{
  "n_head": 4,
  "n_kv_head": 4,
  "d_mlp": 1024,
  "activation": "gelu",
  "norm_place": "pre",
  "positions": "learned",
  "qk_norm": false,
  "attn_scale": 0.125,
  "init_std_o": 0.00423,
  "lr_head": 0.00729,
  "grad_clip": 1.0,
  "warmup_steps": 200,
  "schedule": "wsd",
  "dataset": "wikipedia_en"
}
Each number is 500 + 25 x the weight over its row's rms, rounded and kept within 0 to 999. Layers, rows and columns count from 0. Numbers have three digits each. The size before them is the row's rms in percent of the matrix's.

# up: layer 7 MLP up, 1024x256, rms 0.0894, rows 987-1023, columns 128-255
# down: layer 7 MLP down (transposed), 1024x256, rms 0.0936, rows 987-1023, columns 128-255
up987 099:518491506501522492466494484514514476458471518495452479516531504499515484519475505475477494487542507490439507521502545503488554474503487464495505459520502471490502513517491454471500526441514509453526450475458452497483490478526511492508555496519496500535498508490523528534522457484476481504506502529532494559495505529501515553481516492552536525484494484538469464530498495518492524520483
down987 102:498467501530505523464477514512499487487497533549471527539476518458496523491480482501531483538487472527489505518488492480457496473515521489481475487499538514525524490509486472496454524503475488514496486474483506470490506521501493506520519484517505478549530493467502531467506525483525479493490477494468488488464487511545550539528498489484453478498490499489482490502471502511503496508511
up988 101:451464471495498508507529457548495536519492479504470482468427538493542493508464518474526518527489519519511513512526512521487488487496494476518512549481524507541488496524512493541456500531474498469487491492474520513484518514537477467484540491506472512503473482465499499559478515478461551525446494550510488523508481473516502471550479544474461485457497499472549516488535482488513497488458
down988 103:507478526461537480488540490508488497528528486515478483513464454489500535478491512522531507481452529500492491503515509502501523489494542480494520556515484513496482481521489495531516510505496513484484502492491469546521512525530509527438509479549491483472486495481502470466537479516506484514487537503537455489523509490544523475512509498492493537469469520475495555457480524482504519522502
up989 095:513446493526518529525526500494476533432441472476493472526467523544494510490468480485500530514468473513525484493513539492512519491539488527519514479518564507511456498442481464524511497518469496512469497531538485531473504542523477531483499489516516489519530517491543463502496500490506490525540463504484502512503500532488487482479492477498506491496508510511464522535494471493513525500476
down989 104:417509500488460492490492496525530477501512455491512501507528524479540498471504454531533496485519515523465501483468466541497503502532531513468492478429477534474527467509506525492504506486509508499479470487457480562492525496472543528531497510515474533526490521556454501553471498511524480509508513493483502500511489448497511469459534495500470470472491497487506501480522483551494526478508
up990 101:508523449524502490482494498470511480494528483516497523529499462510477479493483499444479512521529539537527483532485485469483496470503507466491514543518534554502481512482488489517524479515505471488503452479502558474498504449528466551498498517553507537463532529510520490501475468485513513541477502553535491479516512542471493506454534493520491466471499459487475520474534507509529483539511
down990 107:493480504474500488527474490496510496500500460537525509502490494469508479471482522527472470510501489534509535497520487475482477457543501540499531461498490519450507480515540481502484514526492453557495512480474541489485499495434502499505524503502528550510468545500494491492509495484521490513484535510546452469527487487512533463511495513512459470481471570522523473458464483517527499460498
up991 097:530487512465508500497509475524445497524512545488509511460496471515534537488522492495469475504491539501515509496483500472490504484503544478525529518549536503501499503442477524501505514500479537493504508471520475516504515521502531462533516506530497475515509483482523496501492474483494509467515468489550490560510474521474475492495485505495514487515481495479510489436522507484503580471553
down991 096:505465471494507499514509478534468535464506542497505486510461510476514504525537550513488501487488469475447488478531562450478485523471505505495492475517502458449476483517502492503503471488529484480533471486472460536532476495500439495514497520528501448510520494514529529490486484549553559505514476486480467510531497502492520534518529522480462527499507508492493526542534456467488428495506
up992 099:474481533469492441539461477480457536475532505511557500547491515501473465497477522480532465483492514548481494499484506502528493483499489486505488496520504451481500481501503451460457496510530515507470512483503467485483507484487547545511481528525533483540522479520471518554514534523446519483492517524543497542518462510483509510552494478507502510504509473520534492459504502470514539436521
down992 097:490479458532495505563468478464491514490509470505494482488501494498499490522522490503451498494527528530455510542483462466503512494528517494500482486529493510437459474501497511520472465507485500494528475488490512481463479457479489534502465528511509494508543482515497482514497524502538486535478486480512536495494526497514507528517477505454561505516519492515493515468471511473500494514561
up993 101:483485479528488508488497500519487518517497481523479451546449514539522485508463503512472517511520491513514498475487482459497509492483489493533501513447532479471508494497518514530487507523481527491516509515538508502471536487468500470513549485515522486516513559492522503499500477441517501486517498491536498510509537485486478485473525528479499532510490469484501480489500463502455491497511
down993 099:468541527453463496474488527492543486558482477494504542512507466505559528501509522504544506496530498494506506526479508509515455494489483500478495533460518505512528531481450504507533509485491474524521531517496493500500470537502473471515508492511522483507479536496491569462479507538497539500475551519511551486498506543500489452510467515483509464506513493509477473483499499538541520531515
up994 102:485527504497518519530500505476489484485488478459505519493516512478500473510471508496463505533499532525481567476435489480507464494458517497531446492519479520532552487529470533453489484458541477494471478471533543528510490543487497489466505494529507482531473507532513507466481540518515455501509504528482461494490529497560528554488519494521567505541456501481494493492535503465545519518532
down994 101:530525485497500502463530513528500475472471544517519538559499511508465511475529471493539546492521486553517490524543499460517511502554517491497511475513532494488515512505474500501462544505493500525510470525476444483546526498521489523524536546520520502548505457514497489461483490528518514535504484485474459464529460508473478507477497495515549496511462483459481450493461536493483499483525
up995 099:507515541570485491539497541493510496484533509473508487483514508508485523513513510534492518497489462487482525512498521500520470477480499504485466488551497491469457541489535465508479501468516515507506467499507469504447516514437530521531488525527522505488486503484471509470524466489518532461500502538487510448484565542505497455507523498511501495467477515506441491512480495502551509496465
down995 097:524474524529525522447464514465533495509505485521489478520516486513516486469511546533490484498477505483507488505495445502491558506540480519452505509515475512495457484492516484507524502448486524516549474462532476471484507507482524525515477537514506488484519483496497501500527498498505500551504539504507525462486456508461492474511520509524514476516475516475437506479545464501478481536529
up996 103:499507503476474500469508502482499528498535503501526525490482499501521498511506517539510520495509476466493506509514474511528477507503490484504480470512486455477488517470447465473477521525536518511498476528494497510509489537504472504526509514513476489542512487493469524476526513491512466534518479528512528521497522510522511478464501513508529483524529475490524519530530514449578524484495
down996 100:494451512461528489482473511511478559506514513472460500510512498476527468474474497509472537495461521485535534467496501525510497498522484475503429538513514489500508460489494474517539524481527447457513476519502504504502519485509513491499477522507536484487512497481463534488499478487541492499477511524490509484466542509495529518472460447482507545505497483503470517514494509454505474524517
up997 100:483532537535552510527485489482486534508512461488507488498489467486470517474479539509500484457481508520506530555438509533514479488514480527555490461466504553503507527500484492442457518501476516534514503527517452569482425503504489535535485484518513483533562499497505468503514505483503506497459516492517486521477539520479483484477490525506522494498436501568473506496508561506538505498481
down997 105:527480502521510459496487490495485545486533516500470480528550549481503539504516468485437507470477524518491491491525495484475487473521506500513496449510491536475497507502462479538487468530505475472491524534486495522483530478455485542520474516493553505504460492542478524498496494488497487523502497510490512492462487540443480504536487495459509486472507547485491516490482499509523523548535
up998 099:491555502454506466536482460504503504521507437455490491527485500505517538507490518495506495493453505489479512491473540504463532487477486541506481494498531498490512496521504500503493524486516505514508501529472488509501511526493448512483498505475486523466526476478527528463516509469444530509472484515506493499514482521488499513504447476546502477494484493484498518451503493519494517493500
down998 103:499523520492516506497553490493524517543494512498522480468497444526517501523455509524507475488467455530519491490488507552471479459512505512529517497487492503481492482518499519539496475469500507493515518492495551463505529471498459531485535487489517497475519517471493522512461505482491459474503525513562533559485505455507475573489512494478481512510494483498450528515485465555530519529507
up999 103:499477502546516535516540496497549497508507488483474478516545511443492455529508484501496450506476523515514485506534508540536501477479516462504489516498482471481460530528459510519477499546456474492471509428532509511516543531532523500457497505496508503486494494547526485548533472510488472498511523525485486532492504468504491462552508521533478543474482497501538504485539538467470530484498
down999 099:498455522533487505519496500531480505510497516489508483513516475542468492537507497479536495506507534481509447514504538504516528495501465556501524464523452493522473512484521509469518510438492501510486515489484514502487515538499484535528468476504513474518510523511459513465457529470485480523532488484526505501465511513547479508441462502482461476487502540484490499527462466495523478518529
up1000 093:506500488473502537484475477479482478501482479519551499490510495513468545468500465490504474521530537500521518498511471531488520457488477474487474498537567524486480544563484472501502488499503503503495459495535462525456495500471509482531437516530514482493481496451534501506526525532530509515501497485495518491511524508477501522507527476503487485455471490493519468517497517445490476457534
down1000 098:533497484496515503514522468536485476493515486474540543502466553526508534517485481514481534466520505536499522501466517503471483477523528471498502467486550477512511490468521518495511508506543467432462517499492484482560475515510497542512542512502522485501512492457494483461482529485520489497467437471498518527539551528470489478514507512465462524501514501452539493470502527541546523462507
up1001 099:455549493509496434517546514463484494546517556498476482543462489523466452496489471490521553487464488531459501510515484487488513498505542473516501458445460476505486502482479487488512486517523502469502503506461502493442478524501490487487510480467495503532492544521500492499450540495501506518533475509512495509515463466485559491520515481533462531537530508480501471460504518538518488517475
down1001 089:473463520509525504504521494513544493451560463483529482484490497518505476496486508521481494498493535477524496469521438475496551479535480504492491492515520445514508485468517517502515500519496509476490522574519463541519483547484534550498507516500536478474544511497488489508528514518517490486503550517536530508471523508492488460518460463462491455502493476507507535475517522534522561474527
up1002 109:491517483475514486523477523499474510457476500527487517506487503479543487492484462491470474507469499475538470448502520517522467508503517518509513504468492500477449509519496476497474496520437506489482537509468460468492521467511484485475506542503537523511498485496505480505537530518498493506523501508540448521510486468507523518511524462515511504490498471481515506472485521528482524496496
down1002 115:526507520544470511514480501477519522499523462495472473506525460493500505506493493499470485520511528506505505499501501497459517502501516478512465489526496487445507497541512507531476506515461489529523534526493490447512485500507519497460451474482509503502502512496534497517485473470505463499493485487468501477551517509527451494559452512487492493471487487505490581486530493523560511530505
up1003 096:480535499512477499479503471482533467490479501493533514463470517519471494531547502498471480536500528509509476511483530554518494550492495490476496502521524518445531503528507476522486476482513521493490514512550506467431479471507468451513462484474503472459472491508503513516512460514518512508517511510469564479476470526483448523521501504483495526506507472511470493484544517499497568499466
down1003 091:474468512543497490512535516526494514490494520520507460528511535492484511451543484498560471485498510509498452461499544524477501510518487554508486477507474484529516480499497491506503498511474506481528461487494507498485522528498538495525512520478472540493533504485512507490447527460497501501488506456518483489520544488506487498533485491498494493484496512568532481488476501479528504524445
up1004 099:473505501556512499463466488518498476523491460547500534505473497511501490516491492492529495481553513468494506528523452515530541541486514478530506521481499499501504462506481492483487496520565541499534457488464504521460456473545527566478508496515484514480505476473484520498540499511505451430500487477505483518520480515529476493499490517519494456526529534493531495474517464526514511491496
down1004 096:500499505499517524485474470495525499521492501533531459494490559549486487484536474504479526487452497458487526464505488530489484455475485493509509532499530473478494513534517536534514475505464488501501518519550442498530485516509495529535519519505512466487589481498473492536534476538521489470476536479519502494538537524498508477467470480459473516510489478475529546459517495474494498501519
up1005 093:509495495558459490513489512488514535468518525504515500557514506507544495490532510510507499485473511477496505483483536498474482470498528536471479511497503518489500499514473495517525472509504515507538454480528510513495478519505507482496505477526510481505480439455473484525526546542480502519493505504526499486487443498511465485571488519503485505480530501529473531529447502503512493485505
down1005 090:514512498477513485492491548513476487565491494540482473491468522474485530539516443489485499525516490513488498491493482471494512485528513500533505500514497479476529469488505514477539530488492502486481505481523477461532506490513499500516481520500492507529485552507504503478449443489511482509498518483490520522506540483483515514439497541472493516465515477515497449497502524519508497461530
up1006 088:480495489526497505493518541521499502531527504466491516540493510452528498503451484497483503462484480484511497468533461500458470469514489529500485505482504539494484475501497515503516505525550494526543472507518487489498461560510516514452505536475493486471511540508544479473516503534524525495482462460534560519501501477419514462476498449495539447508514453478510491462484478519484538472512
down1006 092:520511553467513465470496456508475529523470525505547509457509472524490503479485530519482524536463470551455470517514528496530501535512542518515480495478554468494451525521477458509465479511476480474499499505496499483525493501491485498504513489530522517502514528479480510519499495492495486494548501547490446499499513536536464505535515526520553541489481527456507511521524511504504489509459
up1007 094:491471483519539549473489491487509478506516541528504463509429484522549496518498505505526495465521495477537498479525505516500505517540489512466525506528527489535506500553462522455503533444502536499520515516486519536495533432496526456423488514465511459482503486466527499468480477523495452544523532479507515527502459461481488485496486464508520498505539496487481495472523510483506492492485
down1007 101:500504482485491525483525492470476563483508493479547488522500464481488507493456510476498500522556485515459475500495482452487469525494491483489566487496473517532502467509527521455474467498518485485503453513488506466496484512504524504548466544555482479494479518502505502509500464482514469524543514514512513485512511503498487516523498480549481474488533512505544463491534488475468511473500
up1008 111:482516562518492489468514504469480493486489481529491523489453489492507516540459514501495501501504496513516526524469512517548473496503496467512497500509490484486466488530479523510424561474505530498520458515489511498448529497533531488504476495488493507482487504490458504495486468504480544483522494503519496502466524464499483533559515510513557497491465491474472518476519506495507476439494
down1008 105:525487509486490518487501457504540489499555458530521496521479489560547533489477544473495500451474460482510504511452521557560469500533496507494525531503508491527471528530489529479463515499453465512495499519499535515487529515496528480515545521481537509491579469475508533488490517462496483466459514515484469470480495472485512535526449509522513454480464487525502536512445507507468470484498
up1009 099:507549527544530528542477477487522491500493481514510523498516495490488495507485499468545440444472519495546511508517526476531497509492490527501484504489502516501524457509486448523472507536521510511504475462470466474493473522500491472455457509571476494511492453472534501452522420459481466503501531512493534515465502501495516500540456513521501500492507510484480518522462502517497465564517
down1009 096:519502487462516499450520502508481502499482465511484522501509518512508510525503465459491511480508501482451493494516506525489534531484487501536487498500516505507495480480555499507488486505460476449506520511507501494476529528513515538504505492429473474526494523507494504520484543517494531488503516487437493464512544464496507500491514506519465479473472490518510513488517468478427504503455
up1010 096:501496502505518495498494507530470505445484513512521534501469511470509468457523519510479489487543518504505517481513515497470495491496510459507507457458473484506518542495507495493508474505474544495464514487481525507496448524469444485520518454518501490531526479506496494466471508521496520513504464512525516500489466539467516513528484520522486530513514485462452486451519525492476512494479
down1010 094:461510515500518502498504462528528486512491497467554481489511469471524500524482517508471481472506493503526473492513464541522496501500463497483499497496470520452542462578478511542540509483501482444494542530511516512510521522506536493515486481441526528454467502473513508489533519472549544486506508489509446498479489487455492480470487487456524506482494492493496524492496469471507509553505
up1011 100:475539520499415488546483523515491521458481518504497469476573473556454517527484499479474516507485460507525514515507519474463448505516493510537516461527500525487472417497471524489489513528515524503482480461484443531510494477484490517503494485567485484473493529499508490499472544520502481522509484508522515466516492492495465505500510483523492503499543529522516496480539521529523515482469
down1011 099:529515471524498503520527460493497525514499501480505524456532520463486525508499517503542501502492498476463468458494536471516498521487472538523493513513495496474476494480498451527472513467488505500520483495529566478465474504492487452537513526501481506572477486504528517497475524493504510503502521501482487536500498487531449452477458501494459512512506465478520545512488462447496479543537
up1012 103:509523545544510505500480490494503513522485503530485479497485502500485452511494519501478503517470502498495501526446554466519550516486527518485519473495501497488496531492497499500487507522513498524447508502487494558516482480545455475529476519517490512541484508513469461463498543542484520488508463493520487506504511530512515537485480464538557483524427513523487475476465500504477493532462
down1012 106:516463480489486517487549449493515504496518549502468499481472449497481492504479452472481475482486450516500521476532476485523531503507503480493515515482513507471492499482502517499512501522518509527508501492506517455527540505473484515465505516528502506510554483512499484548508534506485526475504471513502487560484535481426526502492482523512502505496466491478477563497520523520489497524495
up1013 098:464471535541488517471510494483486479468505530492519491517500483523517478498460543547433468498489481525505484520495492505471507515526516503455584518460478567483503497474520499510481511519514536456528526529537468544487521493477474466505488534489502492505471467491493526492517478458520532531536490482507519541515483518468477498487532510522524513537545472489514528463487472493503516507487
down1013 103:519494492506509486474445510492505481485520498475554480530490533491480492512521512537506505531527530494469471485474496452507513492524492496500508490545511514537502509474534480487494481491485514471501498495522470510493524507478487457506505468461471487479470507484534492486463511479500435546529489488500504515456461539541443482531508493508498501519509481492519451509494488531499469506506
up1014 104:538465477497473511493497486508477491480474492485543495475482516480515570519533468473520508540470500495517496500503504501504515474516502519498490461538470539498481483526497483512509478481513542522504450499536489498466461492471515505499535474535503501474481474474500514520530461488498501516511502533530502537552467533549431475520529512482534515537503528490505464485485468544471500454475
down1014 104:528487490479504499484492556518487501474506484515501482556484505481475468522495493494497527515484483534535447486500447503557522482535476540504522462511522504498502498534484503475535482492482485480454541441514514522511516495469467481507521527477511455490554499531528546466490495513511534501505483530468479489547501466517485516515513496506473507494554498551494497501517530474470504474523
up1015 105:521513472531458476452502516448508462498490486514489521493524506505506498492516483501505495505540524514512497534489510538496519503490508529469471521467481501495454535492505508474493461535475463510533484498553512491509466502530457477501496490470487483519487518466523510550532525500501504475486463501507526469549540502526537518470450493504473508546512483474490489485482490507466458554470
down1015 105:485502482524530472471473525505508481493484488520498523485519504472489493531528574529536451531484540498487476502491482485484476500528509476503545476531487437517476515502487509504524470494485504546526469472500461465490513529483479530487460494485495475506509504489533529522496533503525493551481482499525548534481534451509492496477528506499479524506478497509491535498500496529474423502522
up1016 095:498495503503474492524489506497501490479502468477551499468503516473521496468485492506509520495464481536507517481533548485496484478530508526531544505538487493506470516455475531503523506532512498526520493474487497503486477533542502519498474484454503495498498515488516487495512496504488497498491466476514503499519466516424519494522472502471514446513474508477497490541563527489503488493482
down1016 100:502536526507487484449469538485519513521467447502505516509493502528501539503471552472480454506508509477518500505498500510510490485485467489488482477512472530532497583476505494467461498481457509482478505556534504466503505440487478524517513501524471472516493525500482522544523511494523489542499505482478515493487534491498477499500503508510504561472532512510466480525482490468532464523522
up1017 105:516512440516522484549482526526499483532520519519519517517533494509483523505517493509480489522553509533480513518504507499502567488476506485533537471501543533555496527509506520492506533500440470502537479537502462505506484543509513461468498493480544534491556494499487476488511535487535505474501516496497491481471520505489521509487479536522466514481516526478504473472508520511496484523490
down1017 105:493504523524477514452496520519471512470540492522506511519503468505486521483480519511491502483465525423508479536490479447496483499479480539510495499563474503514488488510484481499495519512478514522507510482507539511503505466450498503518441486506500494468506512486504464501510518450538472461551518478484522483493503518541482501516500523504479517465499492523477488493550492486534512495493
up1018 110:519495505489499518546514569493489481502555538500521457484494469477468486499475514480472515478528515508421470476493496491502526482528471481479524475533510481509484489545520479495476527462503513528466510545490503496472499462486515516512544477537510526491433548479505495525494506520450534503498493520473473472462502485467468456517503508538499478505507464505500497488498496521498464489510
down1018 116:506512503488519514518514474516479520453524532511512492512514460531463475496491509523530512489509478496514505449516545531500511494505527501501527539542550474478469469498506490470504504507501467514519533456443529486480539477544465486519551532476507549525468478480533479475493522504485493495522475477521455484512491508532482534486465520505494501488456513544482527504475518485495485530464
up1019 099:512495535463550490516506526567502557505488478542488521517516508535489504508527493520496504473513507484529489473498444510460468491528494512439485516471488519504524489516548505479530482525525495482505529510485525463524467476476514475534517473508535534451508460472511448480516514498502521529493563509489502519492518454497498479540469497495489498508555480492543491548453470483491466511498
down1019 101:509481526515505501458509514506532485481501471505490498524493544522532467477503478546474456496521481480477467506524553517520517503487504519465508528540465559496514560505514482486488508537513500522493523513516513491515497492470465499510454495516544475482521463484544461498508523484530514443518470482485528498503512518470449506515498513522503505549469498548494455525483463501473497495496
up1020 102:513507560489490505497525523513485459487502520469498510504472488525485479553514488507477522525513498490548497511508512471447498503526445526474492471540508481505513519495541444499510519528503500478488524515526490464483475532491506498518532484477487536473509533491518467532478543468493520515504514521493482522486498479472485496526506491516518468548502514466509479538480486598525532489510
down1020 111:580480525510432487493460475511500482449494513488531505494538487506476507506480485440493504500452491470458510481524501498510516518484499497548486479516490487497530527503544490486495503499524447528470506499495493482508485504481521478509520516508525490470558502499471467536535473472537527533513500538481490515486531534464513481499496495487472492534531518520557487543528474472466529494538
up1021 095:496551510519495533519496476506476486475482522495502491488538443496531499490487518464527419547467512483513499524488497510483503527472514499489490489490552459496457487530507505477509512495548504522494539480462501481491503531496462461531520450464529511471465493502526481494476481523482475516500524511510517462555504544502488486516530543504508536481518517582497497507515501498491484500490
down1021 106:545478520487486509553496517507510466480531511529484480501493516497501480462515547492515526532464507467477505497461534488506506538487498492504521501493485505489515459493483537500505494546507474562494444512505522513487515464526476453505508497503483542481539526482510495512459497486452501517527495495493513457524532477525500488493519475494499490541511477533493494516501499507503438462474
up1022 102:550465542510526474452513512471508507507508499448467527491514457491476519481495483441537507482476521522496504514503500491526511521497445503477524533501474515536491478497511504496485520506531426503496408499527505498582523479474483519480453503479468472490501525503509525517488520490490517503547499498485515517521515513496502500489487498484503457459473455508476515476513481520552520491514
down1022 103:509488487493468481431525468529503471560491518532485494506501505461511534497493507500529470472511449484522483520525531527541484491524533505505509536513485478515510459486527486438533490508454466483487519485525503471479537489508472452498499481518533475527487550508519463470456534487490461463499536517488546515545471507539536506494491505501499498482447502524533544494522512510496491429514
up1023 099:474510505527524472538523505451570524490466460519528472505473491501471499505502457497476496523478520509533503475500480497538480516515456491461516486449479485562463500495466488480467553489478533504499497513529516465510551506505463487448550519517543468501504489507489496473460526526473534537468546485503501469481496553537536473486443480538443487528512483559494493516475483522484524485500
down1023 101:557454505503457508537467507489516477436465530470517527481546478530515529440519509479547530502494484517507494526494506520476510530491485496504483526538489489508470488470501524530463479510507488505510507489548446516515498483525465491502515439499515465515489464500493494464504505534513496484504480501479481481472483483517481490468468501511504482465549496452457523526542547493485484514510